python train.py --qk_norm=true --bias="none" --init="normal" --init_std_up=0.0281 --optimizer="muon_variant" --lr_head=0.00423
Each number is 200 + 40 x the weight over its row's rms, rounded and kept within 0 to 999. Layers, rows and columns count from 0. The size before them is the row's rms in percent of the matrix's.

# up: layer 4 MLP up, 1536x384, rms 0.145, rows 1267-1293, columns 256-383
# down: layer 4 MLP down (transposed), 1536x384, rms 0.0541, rows 1267-1293, columns 256-383
up1267,079,201,219,168,189,121,243,205,200,225,206,192,275,191,223,215,206,235,198,217,252,191,175,254,179,231,262,165,202,193,164,145,185,191,193,324,273,203,266,164,235,157,173,153,221,205,180,233,285,167,219,190,240,220,194,227,240,188,162,206,162,167,154,214,195,255,216,204,185,153,177,156,209,177,181,227,145,171,212,288,191,248,198,171,166,200,167,253,164,209,232,197,174,192,198,191,211,128,256,181,214,168,137,193,136,166,244,221,116,237,193,176,210,190,279,148,167,254,167,181,242,183,242,251,288,142,252,219,165
down1267,072,147,274,240,176,226,251,270,201,186,189,156,157,230,209,242,205,216,133,225,154,187,214,188,183,208,236,193,206,171,184,186,183,196,182,235,206,229,187,251,187,182,137,210,145,210,259,162,148,255,193,228,177,164,160,240,229,180,238,136,218,216,176,225,249,228,183,247,196,205,112,183,208,230,162,210,248,206,191,130,177,241,239,173,165,219,231,144,159,146,209,163,133,226,170,204,184,191,172,193,232,172,177,179,150,234,205,144,272,207,206,146,182,236,173,97,267,149,193,199,110,104,231,204,157,223,170,252,200
up1268,113,181,213,152,147,222,135,246,261,169,174,133,213,136,201,135,198,208,159,159,220,190,218,188,212,167,212,161,182,169,244,269,141,192,179,185,258,150,231,203,214,169,181,134,153,191,162,160,246,216,194,221,213,125,176,162,174,197,234,202,124,203,135,171,187,220,200,184,204,254,174,258,206,271,226,179,213,172,217,223,224,172,131,214,166,231,173,172,289,216,174,167,256,142,185,238,117,235,173,163,189,206,145,174,173,218,283,238,244,234,167,223,174,168,173,232,263,224,165,140,216,183,158,255,212,184,229,177,270
down1268,114,180,186,203,245,233,265,170,207,222,162,201,251,133,243,136,190,245,190,224,129,256,227,282,246,253,152,172,203,171,288,239,257,151,126,165,185,257,185,171,241,275,174,240,274,187,176,154,122,196,179,288,250,285,179,238,192,189,190,188,179,159,171,194,187,174,150,167,154,300,273,246,167,189,220,180,213,207,148,167,195,179,261,190,158,310,201,158,170,170,162,204,184,214,200,238,239,239,158,211,180,250,201,211,212,202,269,163,250,243,227,243,150,160,161,215,116,208,194,247,200,242,88,223,142,172,237,113,224
up1269,101,245,194,233,172,232,186,121,180,199,249,213,181,287,222,244,113,182,220,207,208,240,209,223,132,178,204,152,172,105,182,130,190,148,187,196,175,218,258,202,256,220,258,143,173,172,234,234,166,188,229,211,148,142,194,181,192,274,187,269,187,164,211,129,224,135,222,213,144,237,192,220,242,261,173,164,188,213,261,140,183,196,113,179,159,140,133,190,243,159,219,209,157,217,177,264,194,236,182,180,209,186,185,208,224,228,194,133,162,157,279,273,186,209,196,237,103,216,216,231,209,140,189,249,133,132,212,148,192
down1269,096,205,188,130,151,240,216,189,166,215,227,245,183,245,271,248,259,217,225,202,237,253,179,214,174,192,182,197,217,138,242,145,258,197,143,164,224,184,280,153,240,220,170,189,184,119,233,162,193,200,238,269,328,211,258,217,206,150,170,245,203,216,213,184,185,235,206,249,198,200,175,171,217,221,202,224,152,248,178,133,252,216,206,205,124,238,186,174,174,241,170,180,211,236,222,140,124,228,228,185,182,163,163,164,212,194,191,190,214,194,212,212,222,167,202,238,192,279,194,236,230,170,193,248,124,195,119,172,166
up1270,107,286,295,185,243,235,230,219,229,185,195,278,156,152,132,218,190,173,252,205,211,194,201,203,244,126,159,171,215,185,187,168,189,190,219,208,249,208,204,279,211,280,176,167,202,137,257,207,136,188,170,183,226,202,191,220,173,238,240,244,235,168,269,222,183,234,161,159,230,227,287,126,207,136,250,169,228,197,216,243,241,176,184,241,181,194,173,257,191,191,185,167,184,170,210,213,244,160,238,164,136,126,237,184,215,207,250,159,205,166,134,125,207,225,196,240,246,182,127,87,174,209,211,230,199,203,155,207,171
down1270,110,183,215,210,228,169,118,192,171,233,164,183,242,140,235,160,174,306,229,250,127,240,175,289,189,220,218,178,279,226,215,240,176,142,246,119,212,196,231,161,213,191,139,128,232,190,237,138,293,167,167,109,251,165,221,212,221,148,276,301,179,240,152,240,186,155,187,200,222,144,185,166,120,199,162,215,267,216,207,232,235,249,204,193,109,251,279,234,186,206,170,201,283,271,192,216,177,169,218,172,170,178,221,155,101,148,123,170,183,183,164,210,185,211,257,247,176,239,193,152,153,182,142,239,217,163,155,210,243
up1271,106,318,266,195,183,251,132,206,204,235,246,266,253,212,171,189,200,202,161,206,177,185,227,202,220,147,238,303,154,141,179,152,156,235,172,183,166,210,190,205,208,175,178,159,243,217,114,150,150,240,190,197,190,190,314,234,253,169,242,116,222,203,192,140,173,184,225,156,122,222,183,194,216,204,161,225,200,178,156,187,196,160,179,174,166,176,193,191,171,203,206,176,226,202,181,225,172,211,210,211,263,206,162,242,263,263,156,245,273,261,186,167,153,196,218,155,179,255,245,199,198,136,232,220,189,215,257,82,188
down1271,107,189,230,238,277,190,230,252,220,210,217,191,191,208,215,209,204,190,186,212,173,234,162,232,245,246,245,196,198,200,146,243,229,231,151,202,182,176,280,229,234,279,169,224,215,125,194,192,200,186,266,171,162,222,226,145,177,140,218,239,232,275,210,147,145,169,170,162,241,260,131,208,211,200,212,268,262,233,168,185,161,209,146,157,165,183,158,214,309,210,269,164,227,258,143,206,119,216,187,153,181,162,176,164,174,252,204,210,209,217,198,123,148,231,255,212,227,255,158,182,208,202,237,187,260,181,230,238,204
up1272,096,294,205,153,225,199,193,183,201,207,232,160,172,207,215,208,198,212,161,187,179,240,174,234,192,189,172,184,158,272,138,311,198,208,162,263,174,185,110,167,198,235,238,178,152,201,175,205,226,173,215,105,217,214,217,147,216,151,98,142,234,189,186,271,198,218,237,161,206,221,216,148,266,181,119,207,202,91,261,244,247,117,185,192,189,157,156,207,154,169,135,228,186,185,209,184,209,140,195,234,202,130,264,136,229,215,233,218,195,184,176,228,158,251,226,219,194,170,172,283,233,158,247,207,246,272,238,143,220
down1272,089,216,160,259,301,273,164,146,245,237,202,207,221,218,259,224,213,257,171,199,215,185,155,131,124,262,203,218,244,267,163,276,259,126,164,241,215,216,246,212,224,203,251,198,235,237,203,151,171,131,132,219,178,163,137,254,184,206,213,174,235,163,226,138,222,230,180,233,215,212,185,173,171,237,215,210,236,244,213,151,150,231,236,179,190,151,183,234,238,194,202,282,198,186,156,82,209,170,204,251,130,176,156,166,185,208,158,110,177,208,240,245,238,158,198,171,145,217,163,234,202,191,234,213,184,226,199,204,157
up1273,097,242,171,168,187,54,211,192,220,197,178,160,198,212,146,171,191,235,198,207,214,198,209,183,241,203,212,155,134,181,129,212,254,238,219,207,272,239,229,177,215,228,229,173,120,158,166,203,177,177,252,110,236,227,141,251,191,260,249,219,255,249,195,249,169,200,208,200,142,180,149,195,236,130,229,169,164,217,148,197,184,160,253,203,290,300,231,184,198,179,219,262,206,219,233,164,142,230,142,301,187,240,190,152,220,112,225,168,231,210,235,144,221,187,147,189,156,208,201,213,164,233,223,141,200,172,169,135,187
down1273,106,209,194,204,214,183,189,273,187,235,173,97,197,201,162,223,160,196,177,130,144,165,169,148,228,206,197,202,215,114,186,159,246,181,228,223,270,194,190,191,209,248,200,246,159,168,134,253,215,157,258,219,217,274,217,270,267,133,225,166,149,221,209,233,156,247,261,296,263,185,151,185,209,265,181,162,170,203,220,151,208,155,140,165,266,196,160,195,170,246,118,231,190,197,237,190,215,285,196,224,89,257,211,135,227,241,194,189,190,193,257,190,202,232,210,165,222,228,165,196,202,167,307,188,245,212,220,167,188
up1274,108,226,193,139,233,177,209,214,291,128,152,240,230,280,148,245,221,124,210,232,244,178,197,228,198,122,265,210,211,216,268,208,179,190,230,202,201,190,248,219,267,232,188,232,206,178,220,140,210,173,177,213,212,286,233,200,216,253,230,241,178,100,164,265,177,250,214,183,117,210,184,197,140,203,183,160,203,208,166,175,213,231,181,305,142,172,236,137,297,173,194,159,197,221,194,234,208,153,170,195,198,196,202,245,257,200,136,153,199,215,151,200,200,117,217,209,128,192,144,248,208,178,274,273,236,144,207,192,183
down1274,111,202,153,215,196,133,144,198,234,186,264,211,170,123,161,257,237,113,173,125,223,238,288,276,170,159,258,198,316,231,193,174,183,200,259,171,248,197,210,211,227,258,139,171,190,213,269,250,261,177,190,221,213,273,171,168,221,189,188,212,233,179,197,112,196,198,206,156,209,161,234,198,105,223,255,209,234,208,222,144,243,231,288,149,126,217,229,156,199,221,237,175,226,184,187,281,148,170,202,164,195,257,168,266,155,247,232,235,243,197,176,177,122,166,151,237,160,217,143,222,249,182,187,236,79,151,150,176,198
up1275,103,233,241,179,258,181,242,205,288,227,222,164,220,233,160,225,254,174,146,154,189,228,162,229,177,189,122,171,233,227,226,135,217,165,212,240,216,199,135,138,166,208,233,183,191,215,182,256,182,179,237,222,124,160,241,182,182,168,144,214,143,224,146,232,184,274,227,233,160,209,128,220,240,177,236,243,78,188,211,171,211,183,203,193,203,137,211,274,174,285,150,276,269,215,192,184,166,244,160,215,124,157,108,223,245,300,235,208,170,181,272,228,198,211,156,240,177,268,198,234,176,219,240,176,88,132,195,191,233
down1275,105,215,227,219,221,166,187,226,271,172,262,193,227,200,183,265,226,162,212,200,189,195,232,172,247,178,232,215,179,217,135,248,245,172,194,268,249,168,152,209,142,198,151,207,235,147,194,170,219,235,152,171,154,146,187,245,237,194,233,251,202,245,207,193,162,264,167,325,189,217,216,163,183,237,200,234,223,134,192,235,220,226,200,168,175,237,209,222,185,243,159,241,234,156,195,156,152,218,141,154,246,198,255,201,186,294,224,230,189,252,234,178,205,240,199,121,209,233,228,168,111,233,233,250,139,212,225,184,229
up1276,109,237,232,198,181,236,151,227,128,252,214,297,154,157,251,200,296,198,187,247,189,214,170,368,166,216,219,173,220,180,142,265,170,231,127,266,217,191,180,222,134,199,233,198,235,221,241,193,185,180,229,205,202,181,163,194,237,275,227,236,164,227,281,196,194,200,252,202,218,250,171,224,186,152,246,234,205,125,182,214,148,231,242,241,231,243,230,186,259,188,193,203,167,193,186,243,210,214,134,240,203,285,156,146,157,238,100,177,131,189,194,123,176,136,161,171,237,150,166,155,197,110,183,296,127,195,169,227,175
down1276,107,210,260,256,273,155,148,229,200,232,242,127,179,134,167,193,185,202,248,213,195,249,196,205,219,133,286,166,166,174,231,235,245,204,177,223,160,274,249,217,246,144,202,182,193,183,212,170,213,206,236,176,166,216,244,187,190,143,268,169,238,252,163,192,237,169,167,152,195,256,248,220,219,107,229,160,201,241,213,194,208,138,174,239,165,172,244,284,209,144,222,170,185,216,179,235,153,167,190,115,215,179,259,152,187,259,83,198,250,159,297,203,148,206,238,229,173,188,196,158,180,234,197,170,179,234,171,257,252
up1277,104,201,179,203,176,193,258,225,291,183,180,221,230,186,188,126,190,249,155,240,264,179,87,174,222,177,219,194,202,205,244,158,200,118,220,206,211,198,225,192,222,217,294,228,214,297,217,219,146,133,186,262,205,232,213,102,240,168,208,164,132,179,207,156,220,257,200,238,92,246,165,172,256,191,118,169,247,123,215,229,114,233,212,138,231,247,155,262,155,189,219,215,237,170,179,199,235,209,199,250,196,172,223,127,263,219,221,218,191,230,184,210,253,147,175,258,239,196,164,148,206,174,120,255,202,194,217,116,199
down1277,101,307,196,236,220,224,236,265,215,225,206,180,177,215,282,201,117,250,138,228,193,218,195,168,161,162,211,188,150,249,269,211,203,176,163,185,242,195,137,279,245,241,202,186,241,193,186,232,195,173,171,196,205,224,197,281,208,181,177,153,182,127,195,161,294,272,214,252,204,163,166,167,180,205,177,256,222,144,200,235,228,219,253,188,182,239,216,293,231,231,168,225,184,185,267,196,249,205,210,196,235,188,101,151,154,261,193,264,141,227,253,225,214,176,261,202,177,275,261,173,236,218,224,265,226,156,224,189,181
up1278,103,225,126,159,196,192,189,234,180,253,185,206,213,198,136,153,216,239,222,204,178,202,140,193,151,210,197,255,192,224,225,200,211,272,223,170,184,239,216,200,251,239,177,184,225,235,170,160,226,213,175,215,164,167,156,196,232,232,210,227,165,233,252,194,152,261,266,205,230,224,235,277,216,190,143,213,203,243,164,193,233,200,231,162,182,155,186,158,291,220,251,248,244,216,151,188,263,223,212,151,224,117,214,198,190,288,204,186,214,148,170,239,207,227,250,232,245,221,169,215,180,162,147,158,230,187,274,157,162
down1278,103,199,218,244,166,282,185,179,182,152,153,198,134,218,188,149,215,127,167,179,160,231,203,304,262,228,175,158,250,196,279,200,161,260,148,232,192,203,162,274,229,168,181,265,219,164,217,215,178,159,237,147,302,200,186,222,140,140,295,212,155,183,243,256,182,213,235,161,230,146,232,196,202,245,248,262,170,109,303,140,178,186,167,228,188,222,200,202,312,228,231,158,230,174,155,178,212,205,175,220,151,239,192,170,249,216,168,176,235,257,157,215,207,257,214,212,177,179,127,191,225,204,198,264,155,159,267,209,175
up1279,113,193,150,152,206,214,199,179,216,131,186,258,174,149,200,212,150,218,168,191,191,203,242,159,260,163,250,173,218,210,219,234,195,240,226,186,188,210,203,134,206,217,208,273,254,234,193,142,224,132,163,204,163,232,226,155,218,200,264,155,118,201,147,307,127,272,222,155,199,217,164,189,233,216,146,196,185,267,200,159,194,239,193,231,225,210,223,192,275,209,152,212,216,292,176,187,223,151,182,150,216,203,203,229,217,149,238,180,145,111,171,251,115,194,188,189,155,125,171,196,247,118,225,285,215,140,214,188,186
down1279,107,281,224,167,204,151,166,217,229,206,237,252,215,262,217,251,211,189,177,141,259,151,173,219,225,254,199,146,173,209,139,268,225,150,251,228,255,218,266,202,197,155,182,197,153,263,145,154,259,184,182,210,236,238,218,154,161,237,198,180,252,192,189,215,215,240,224,210,208,252,232,208,258,147,189,181,308,254,154,147,159,276,178,211,197,192,222,241,201,230,223,195,216,270,170,243,178,129,268,194,132,180,238,206,147,176,172,190,223,176,163,212,241,134,195,205,150,233,193,234,194,193,195,189,155,204,245,208,149
up1280,106,275,169,159,221,178,229,190,234,237,265,239,173,224,254,173,223,218,157,172,117,217,180,169,186,217,200,255,208,153,190,194,197,245,144,222,273,147,163,217,192,189,214,195,130,172,255,217,114,159,220,182,195,218,148,216,252,133,129,225,146,239,234,230,205,233,197,184,150,301,203,204,233,171,219,153,197,116,172,243,209,197,212,188,183,161,199,183,208,193,189,266,194,192,190,219,230,209,112,173,135,142,181,126,184,158,233,248,206,258,181,216,189,215,240,195,203,149,168,161,165,176,185,238,197,193,256,178,145
down1280,107,163,239,206,210,166,237,243,116,219,213,174,295,208,265,186,207,187,233,146,187,174,232,193,193,178,197,255,235,227,221,267,174,158,210,185,213,210,220,223,208,167,218,205,248,253,170,193,179,156,245,186,185,196,257,237,194,297,247,206,176,238,246,228,246,226,143,212,196,197,147,264,277,173,208,207,204,206,284,191,198,266,125,160,186,203,186,166,246,254,259,222,222,153,232,174,216,174,199,237,245,150,151,219,250,268,134,235,151,177,272,227,282,210,212,193,247,217,186,206,165,176,277,212,189,190,207,128,228
up1281,102,289,190,186,194,202,232,266,273,206,156,242,234,194,119,196,203,268,203,249,195,192,217,196,261,151,239,183,186,167,238,221,230,188,246,197,187,123,115,228,160,208,212,134,284,199,229,119,313,278,218,250,149,262,212,158,213,309,261,141,187,154,209,200,239,255,166,180,156,183,150,180,264,133,193,230,206,198,174,184,231,254,198,263,210,212,226,176,143,223,198,252,174,219,144,154,234,188,225,210,225,195,195,203,184,231,267,226,163,219,182,226,201,170,269,189,244,171,242,231,196,260,115,146,257,226,245,279,238
down1281,099,80,195,155,180,188,182,207,208,206,266,195,168,172,254,194,169,161,206,172,253,218,192,222,246,117,134,165,261,266,213,213,140,220,164,257,200,200,232,224,220,95,200,157,227,179,185,239,183,213,189,194,215,203,246,152,186,221,200,189,249,206,214,211,253,222,217,160,219,136,176,191,193,140,208,185,180,130,224,262,154,221,230,210,280,208,191,208,245,261,208,184,163,262,175,146,243,220,166,174,280,207,188,250,193,237,192,256,172,196,180,212,251,137,222,228,154,201,167,215,130,239,221,207,159,186,224,161,186
up1282,095,277,228,242,223,231,198,177,258,243,163,108,183,180,245,148,223,204,169,266,199,272,128,218,159,235,240,212,261,161,252,185,260,196,225,186,202,203,225,89,123,151,252,208,283,185,261,128,206,142,227,243,240,220,238,218,213,164,232,172,213,253,205,163,197,208,232,327,222,171,104,194,263,199,165,226,228,185,126,192,159,220,248,146,197,122,247,200,212,193,235,255,189,255,206,192,218,254,153,203,175,260,214,199,182,142,201,133,230,228,138,160,182,185,184,307,177,191,227,229,161,247,144,228,183,237,223,217,232
down1282,091,175,252,195,163,218,284,205,145,196,194,215,188,282,227,232,165,124,236,273,174,274,151,264,209,261,173,123,219,191,212,240,145,266,178,256,239,194,215,232,239,225,239,219,162,175,235,173,200,141,271,222,191,238,198,118,217,178,294,212,226,184,167,207,247,199,177,218,190,190,177,225,211,193,247,147,246,111,207,261,241,172,254,175,176,273,223,189,200,178,211,209,260,156,166,166,174,217,179,150,204,204,262,206,122,188,132,203,250,203,119,185,204,206,157,291,119,211,176,259,178,171,182,202,259,224,115,181,232
up1283,102,119,212,217,175,181,175,222,225,237,215,239,185,242,104,181,141,222,173,147,181,254,154,198,232,152,199,181,169,190,197,217,223,213,224,201,247,280,181,218,212,212,238,203,185,173,264,223,158,203,221,165,195,222,227,157,195,320,156,125,194,164,126,240,210,127,210,249,240,158,218,213,179,115,148,247,153,219,110,112,206,158,198,174,203,172,208,125,163,229,272,167,252,217,239,204,171,167,223,186,220,198,232,207,167,179,208,257,233,202,214,218,216,183,156,136,225,281,184,224,90,211,164,124,253,217,183,208,216
down1283,102,244,246,188,181,194,186,180,141,198,231,252,154,136,186,269,193,295,175,332,186,266,219,249,178,220,128,183,129,211,233,186,268,267,239,158,167,146,157,208,261,217,168,166,230,212,238,205,156,152,191,166,149,160,224,158,186,200,246,215,210,207,215,187,175,237,170,222,147,187,192,253,221,222,202,109,175,171,281,163,277,202,213,255,195,241,175,261,179,257,183,178,205,172,220,178,147,184,223,218,162,224,180,254,247,186,207,173,153,193,148,186,241,276,221,150,147,280,259,182,180,185,296,218,181,187,214,259,204
up1284,105,226,194,76,179,209,256,141,172,226,182,179,188,135,172,238,239,165,187,206,161,227,195,230,245,182,225,224,208,95,167,220,193,210,211,196,170,166,131,239,212,309,202,140,164,210,254,256,148,208,146,284,179,183,235,142,227,235,202,228,237,278,206,130,188,237,225,281,201,233,196,238,232,239,204,207,278,170,275,226,170,162,221,171,150,237,187,188,207,136,137,153,232,148,171,230,199,205,119,165,190,189,215,200,183,275,210,230,182,232,285,160,230,161,185,180,160,175,229,226,227,248,191,187,181,243,165,221,171
down1284,101,213,209,179,221,199,207,190,231,201,321,107,265,215,171,206,181,143,232,191,188,311,278,164,197,186,137,186,207,130,228,200,138,247,116,173,195,252,224,251,113,187,212,179,195,128,216,125,155,155,253,206,257,199,177,207,198,217,208,204,157,340,153,196,243,191,185,214,166,141,191,176,218,221,221,271,206,252,206,167,277,153,127,190,157,183,183,168,195,159,230,152,242,193,208,172,274,239,217,140,129,202,220,203,202,168,255,259,236,179,204,153,211,240,214,169,209,262,244,229,186,271,198,229,213,203,207,176,156
up1285,107,235,176,133,247,187,283,256,169,184,205,142,182,208,136,177,157,220,220,236,197,195,222,152,217,221,180,243,161,135,242,202,138,224,160,165,165,251,255,245,187,218,176,186,267,209,170,182,225,261,244,138,224,193,292,283,261,117,187,179,181,230,193,107,255,202,167,227,143,187,200,345,214,226,122,184,168,163,227,201,205,127,207,181,247,197,186,223,243,197,203,192,268,186,225,156,190,203,182,248,195,290,199,265,131,188,185,164,163,214,141,263,175,215,212,152,250,169,150,227,275,145,217,250,246,175,209,162,169
down1285,115,195,171,196,208,165,279,218,221,289,214,224,224,151,177,267,227,211,224,204,137,212,234,208,207,217,192,164,234,216,188,287,183,279,176,243,202,177,154,222,239,164,189,228,118,168,223,203,240,125,232,205,232,182,156,174,230,210,179,251,251,222,258,241,216,229,210,249,236,159,170,221,164,222,218,152,218,269,229,193,239,193,165,212,211,213,227,177,172,221,189,241,148,251,194,192,253,214,222,180,164,185,274,175,196,230,187,243,256,185,182,113,187,221,268,221,172,255,101,248,189,199,177,183,208,271,175,223,120
up1286,101,270,181,201,194,202,239,184,154,210,186,204,185,166,176,209,247,190,193,153,158,160,253,202,322,188,157,223,229,189,210,185,163,201,160,217,183,222,122,214,227,173,202,245,303,124,268,184,234,162,238,229,261,254,242,189,192,178,206,211,183,216,246,193,203,213,226,146,245,111,235,195,246,157,210,227,137,175,299,220,175,207,231,251,205,117,237,263,243,205,126,262,207,170,204,158,220,173,176,142,206,232,192,261,185,298,227,199,228,219,173,280,144,159,201,254,170,200,260,272,169,168,176,133,223,234,226,172,175
down1286,097,131,263,202,157,255,221,183,150,137,203,146,185,208,172,186,207,215,161,178,234,244,274,213,270,225,152,164,157,173,220,131,223,148,173,174,211,255,197,117,188,137,149,213,213,178,133,221,186,239,185,161,185,237,138,123,136,149,243,152,87,255,200,181,138,261,232,186,239,172,218,166,205,219,170,160,178,202,173,192,193,223,192,158,217,183,145,210,186,138,187,144,251,127,157,171,205,201,233,189,164,175,263,111,131,181,198,184,226,202,159,268,180,240,163,209,211,156,212,213,186,167,216,171,258,207,156,254,212
up1287,098,184,263,197,221,139,248,279,170,255,154,256,201,192,159,169,200,212,201,159,205,179,201,228,201,188,151,164,213,228,102,183,204,196,227,215,194,172,216,218,231,242,244,173,260,262,185,250,141,237,196,202,236,214,216,199,186,233,176,59,252,309,202,213,185,267,228,196,212,238,190,159,255,243,98,167,197,216,200,214,151,129,182,176,187,221,153,150,198,203,57,126,214,196,149,172,171,163,169,261,202,151,179,158,178,192,235,210,193,188,234,191,211,187,194,149,200,194,233,211,229,241,231,190,204,253,185,261,169
down1287,103,247,152,161,220,216,210,194,199,156,237,189,223,134,266,246,269,224,184,159,144,192,164,154,199,135,168,204,114,218,94,231,122,207,148,246,174,220,167,154,167,235,256,225,240,241,137,253,265,235,242,174,160,245,129,168,225,157,231,206,206,179,179,270,227,156,186,177,169,226,196,225,99,171,242,196,175,161,208,85,163,222,150,184,161,261,208,213,215,282,195,200,183,232,172,235,206,168,200,229,213,180,168,138,183,195,190,226,206,276,193,255,227,248,248,214,242,208,84,198,213,231,226,231,146,211,159,188,213
up1288,107,192,193,178,212,198,221,184,198,125,138,246,174,193,189,41,234,166,255,276,200,172,238,196,246,189,247,226,167,283,187,229,195,248,220,188,191,176,180,198,188,152,183,204,215,224,184,218,172,184,231,166,191,193,277,166,288,190,134,208,251,146,200,240,121,241,206,254,235,254,196,276,187,238,165,209,203,263,249,240,206,263,171,277,236,172,180,164,245,116,283,197,159,169,235,208,244,204,200,114,190,199,210,266,180,185,188,151,190,158,206,292,198,225,207,255,183,159,243,257,185,134,203,192,201,214,236,156,207
down1288,104,226,249,254,264,222,135,238,254,167,223,277,234,231,114,216,142,145,271,203,213,255,191,184,155,169,225,213,215,235,274,204,188,187,225,241,195,151,269,134,197,191,167,254,192,198,179,247,189,207,168,204,314,189,217,251,161,249,234,195,194,189,214,199,222,286,161,253,189,198,203,227,155,145,146,246,223,199,186,187,177,233,164,185,157,211,251,253,188,177,241,184,245,193,223,257,215,172,141,210,184,252,210,246,209,194,195,164,219,257,154,155,201,186,217,245,180,184,276,294,191,196,111,176,207,243,133,175,237
up1289,104,217,202,238,207,167,197,161,245,167,235,264,248,63,206,136,273,239,220,268,151,209,217,205,195,246,251,196,139,256,230,165,242,142,223,190,248,219,154,261,269,216,194,177,184,260,162,143,277,247,203,237,200,189,197,198,213,212,109,196,200,217,220,223,133,236,154,221,114,226,252,224,254,115,124,140,186,216,173,167,171,216,245,246,164,176,191,255,148,268,211,221,191,289,211,211,159,190,217,139,242,240,254,217,238,145,198,185,203,188,264,175,187,197,194,176,172,110,132,183,260,204,220,202,166,183,176,205,250
down1289,103,203,299,208,147,122,210,195,218,231,195,177,219,162,206,200,140,212,205,235,168,167,219,177,224,222,256,217,209,289,133,290,325,192,180,211,277,168,179,248,236,251,225,212,251,217,213,201,250,87,226,197,217,222,226,211,200,221,161,172,172,129,120,221,213,183,196,271,199,219,208,186,196,159,181,186,188,171,304,150,190,205,231,234,191,225,171,71,158,225,189,192,144,181,199,181,208,167,212,238,247,218,191,225,190,178,221,214,248,225,184,264,144,222,179,155,188,255,218,176,206,240,187,153,277,198,240,232,202
up1290,092,161,235,234,231,189,142,215,258,229,166,241,187,236,255,220,227,159,222,141,232,245,203,120,139,209,169,168,248,170,176,182,230,199,196,173,270,148,153,200,202,231,194,167,277,202,202,206,163,108,160,240,238,169,187,250,275,260,227,220,253,165,215,228,255,151,109,181,171,191,195,259,243,231,138,180,245,215,219,229,275,213,144,184,259,182,235,211,180,197,139,167,169,216,254,251,157,160,141,222,321,196,215,247,298,163,215,257,182,231,230,231,180,166,167,235,188,244,137,164,173,196,80,219,205,242,195,160,288
down1290,093,158,166,154,198,261,153,220,206,186,190,186,112,177,232,231,226,219,212,202,152,138,210,243,221,231,212,156,190,194,147,150,248,146,189,233,106,215,244,194,182,171,197,203,159,215,187,151,211,238,171,219,164,189,187,174,248,158,231,181,166,223,238,192,135,256,200,210,158,247,166,270,268,219,196,166,165,210,180,118,151,198,195,224,172,315,136,139,172,241,237,171,177,196,242,203,220,240,238,159,179,206,249,157,154,234,171,172,202,187,170,191,172,187,245,186,199,191,211,186,136,241,190,165,251,148,213,198,237
up1291,109,275,238,169,238,150,202,203,270,227,195,157,234,186,210,261,266,206,209,206,189,184,117,228,188,181,214,196,271,134,205,185,281,170,231,144,207,145,166,194,192,196,332,207,157,222,177,205,128,220,178,220,161,245,217,141,161,187,256,253,191,167,242,237,265,218,189,191,262,205,272,283,230,150,214,174,157,203,149,197,215,235,134,131,201,226,178,211,239,190,124,226,239,204,163,213,223,159,206,105,247,190,253,152,122,190,192,197,132,255,245,169,244,181,204,170,211,246,245,259,217,197,198,262,219,165,242,269,199
down1291,108,174,138,210,231,105,151,196,247,200,189,215,222,182,247,197,290,141,155,158,229,159,224,200,222,131,315,227,226,195,145,324,157,198,227,232,156,177,189,182,177,179,216,210,188,148,204,208,197,258,215,178,188,158,190,277,164,178,251,230,123,219,188,196,81,181,238,115,236,168,243,253,274,177,196,193,112,216,167,252,258,203,241,198,237,157,196,264,222,208,156,215,170,214,178,156,186,198,211,226,281,241,217,263,208,185,182,311,229,203,214,158,172,154,230,134,220,198,193,163,147,245,204,246,248,179,215,179,246
up1292,107,163,212,164,186,160,252,177,236,179,235,207,160,198,164,184,204,249,279,191,171,187,232,172,176,156,200,152,163,227,241,132,231,121,184,180,253,172,203,180,138,118,248,248,288,165,204,195,207,180,181,229,136,164,230,170,186,214,233,165,200,241,197,235,211,228,204,269,123,254,170,208,219,169,168,182,184,177,194,113,159,266,137,246,213,225,228,174,223,199,162,262,145,143,236,153,197,177,169,224,210,173,171,161,136,282,211,208,190,149,198,205,235,203,166,167,223,209,198,198,234,229,184,222,191,231,166,131,158
down1292,095,190,154,185,206,194,120,267,148,149,224,209,181,200,229,198,189,235,221,215,126,222,247,183,235,226,198,189,199,201,180,111,252,153,180,240,275,190,162,182,165,151,241,161,229,202,245,225,244,132,163,132,184,154,246,227,163,178,156,186,184,154,174,183,208,194,332,229,162,178,134,293,168,146,135,227,134,193,166,225,239,168,147,183,184,221,188,198,246,174,227,212,194,276,264,182,273,225,179,257,218,183,227,86,153,236,111,174,182,192,237,204,229,213,176,158,258,156,207,175,201,182,265,167,200,214,184,197,181
up1293,103,181,221,175,194,180,141,230,252,146,127,234,120,177,236,229,170,208,184,221,211,217,180,185,255,109,203,168,207,240,216,162,171,237,150,247,276,234,218,196,267,187,144,161,272,159,151,150,231,174,231,179,242,222,173,204,155,258,182,177,178,211,174,239,217,261,169,170,231,155,187,236,205,218,191,239,201,196,245,159,216,209,225,225,174,172,200,254,200,220,186,161,147,224,180,221,246,153,196,203,268,221,268,224,167,219,186,193,151,239,189,211,146,133,138,247,272,212,232,212,159,147,211,215,249,184,159,216,140
down1293,094,233,184,131,226,236,209,168,255,284,209,250,193,207,238,241,174,230,209,166,229,224,172,218,228,202,259,127,225,237,195,159,219,224,171,295,235,152,186,252,221,259,145,195,256,222,245,211,228,168,197,144,208,119,258,173,201,134,247,188,206,180,172,191,207,222,185,217,204,140,242,220,220,243,152,187,344,211,214,218,190,149,182,223,205,176,129,174,232,208,251,188,198,215,128,163,273,189,199,229,182,192,235,244,150,209,190,230,226,149,153,228,157,193,231,170,201,123,227,164,247,192,173,123,225,192,177,210,224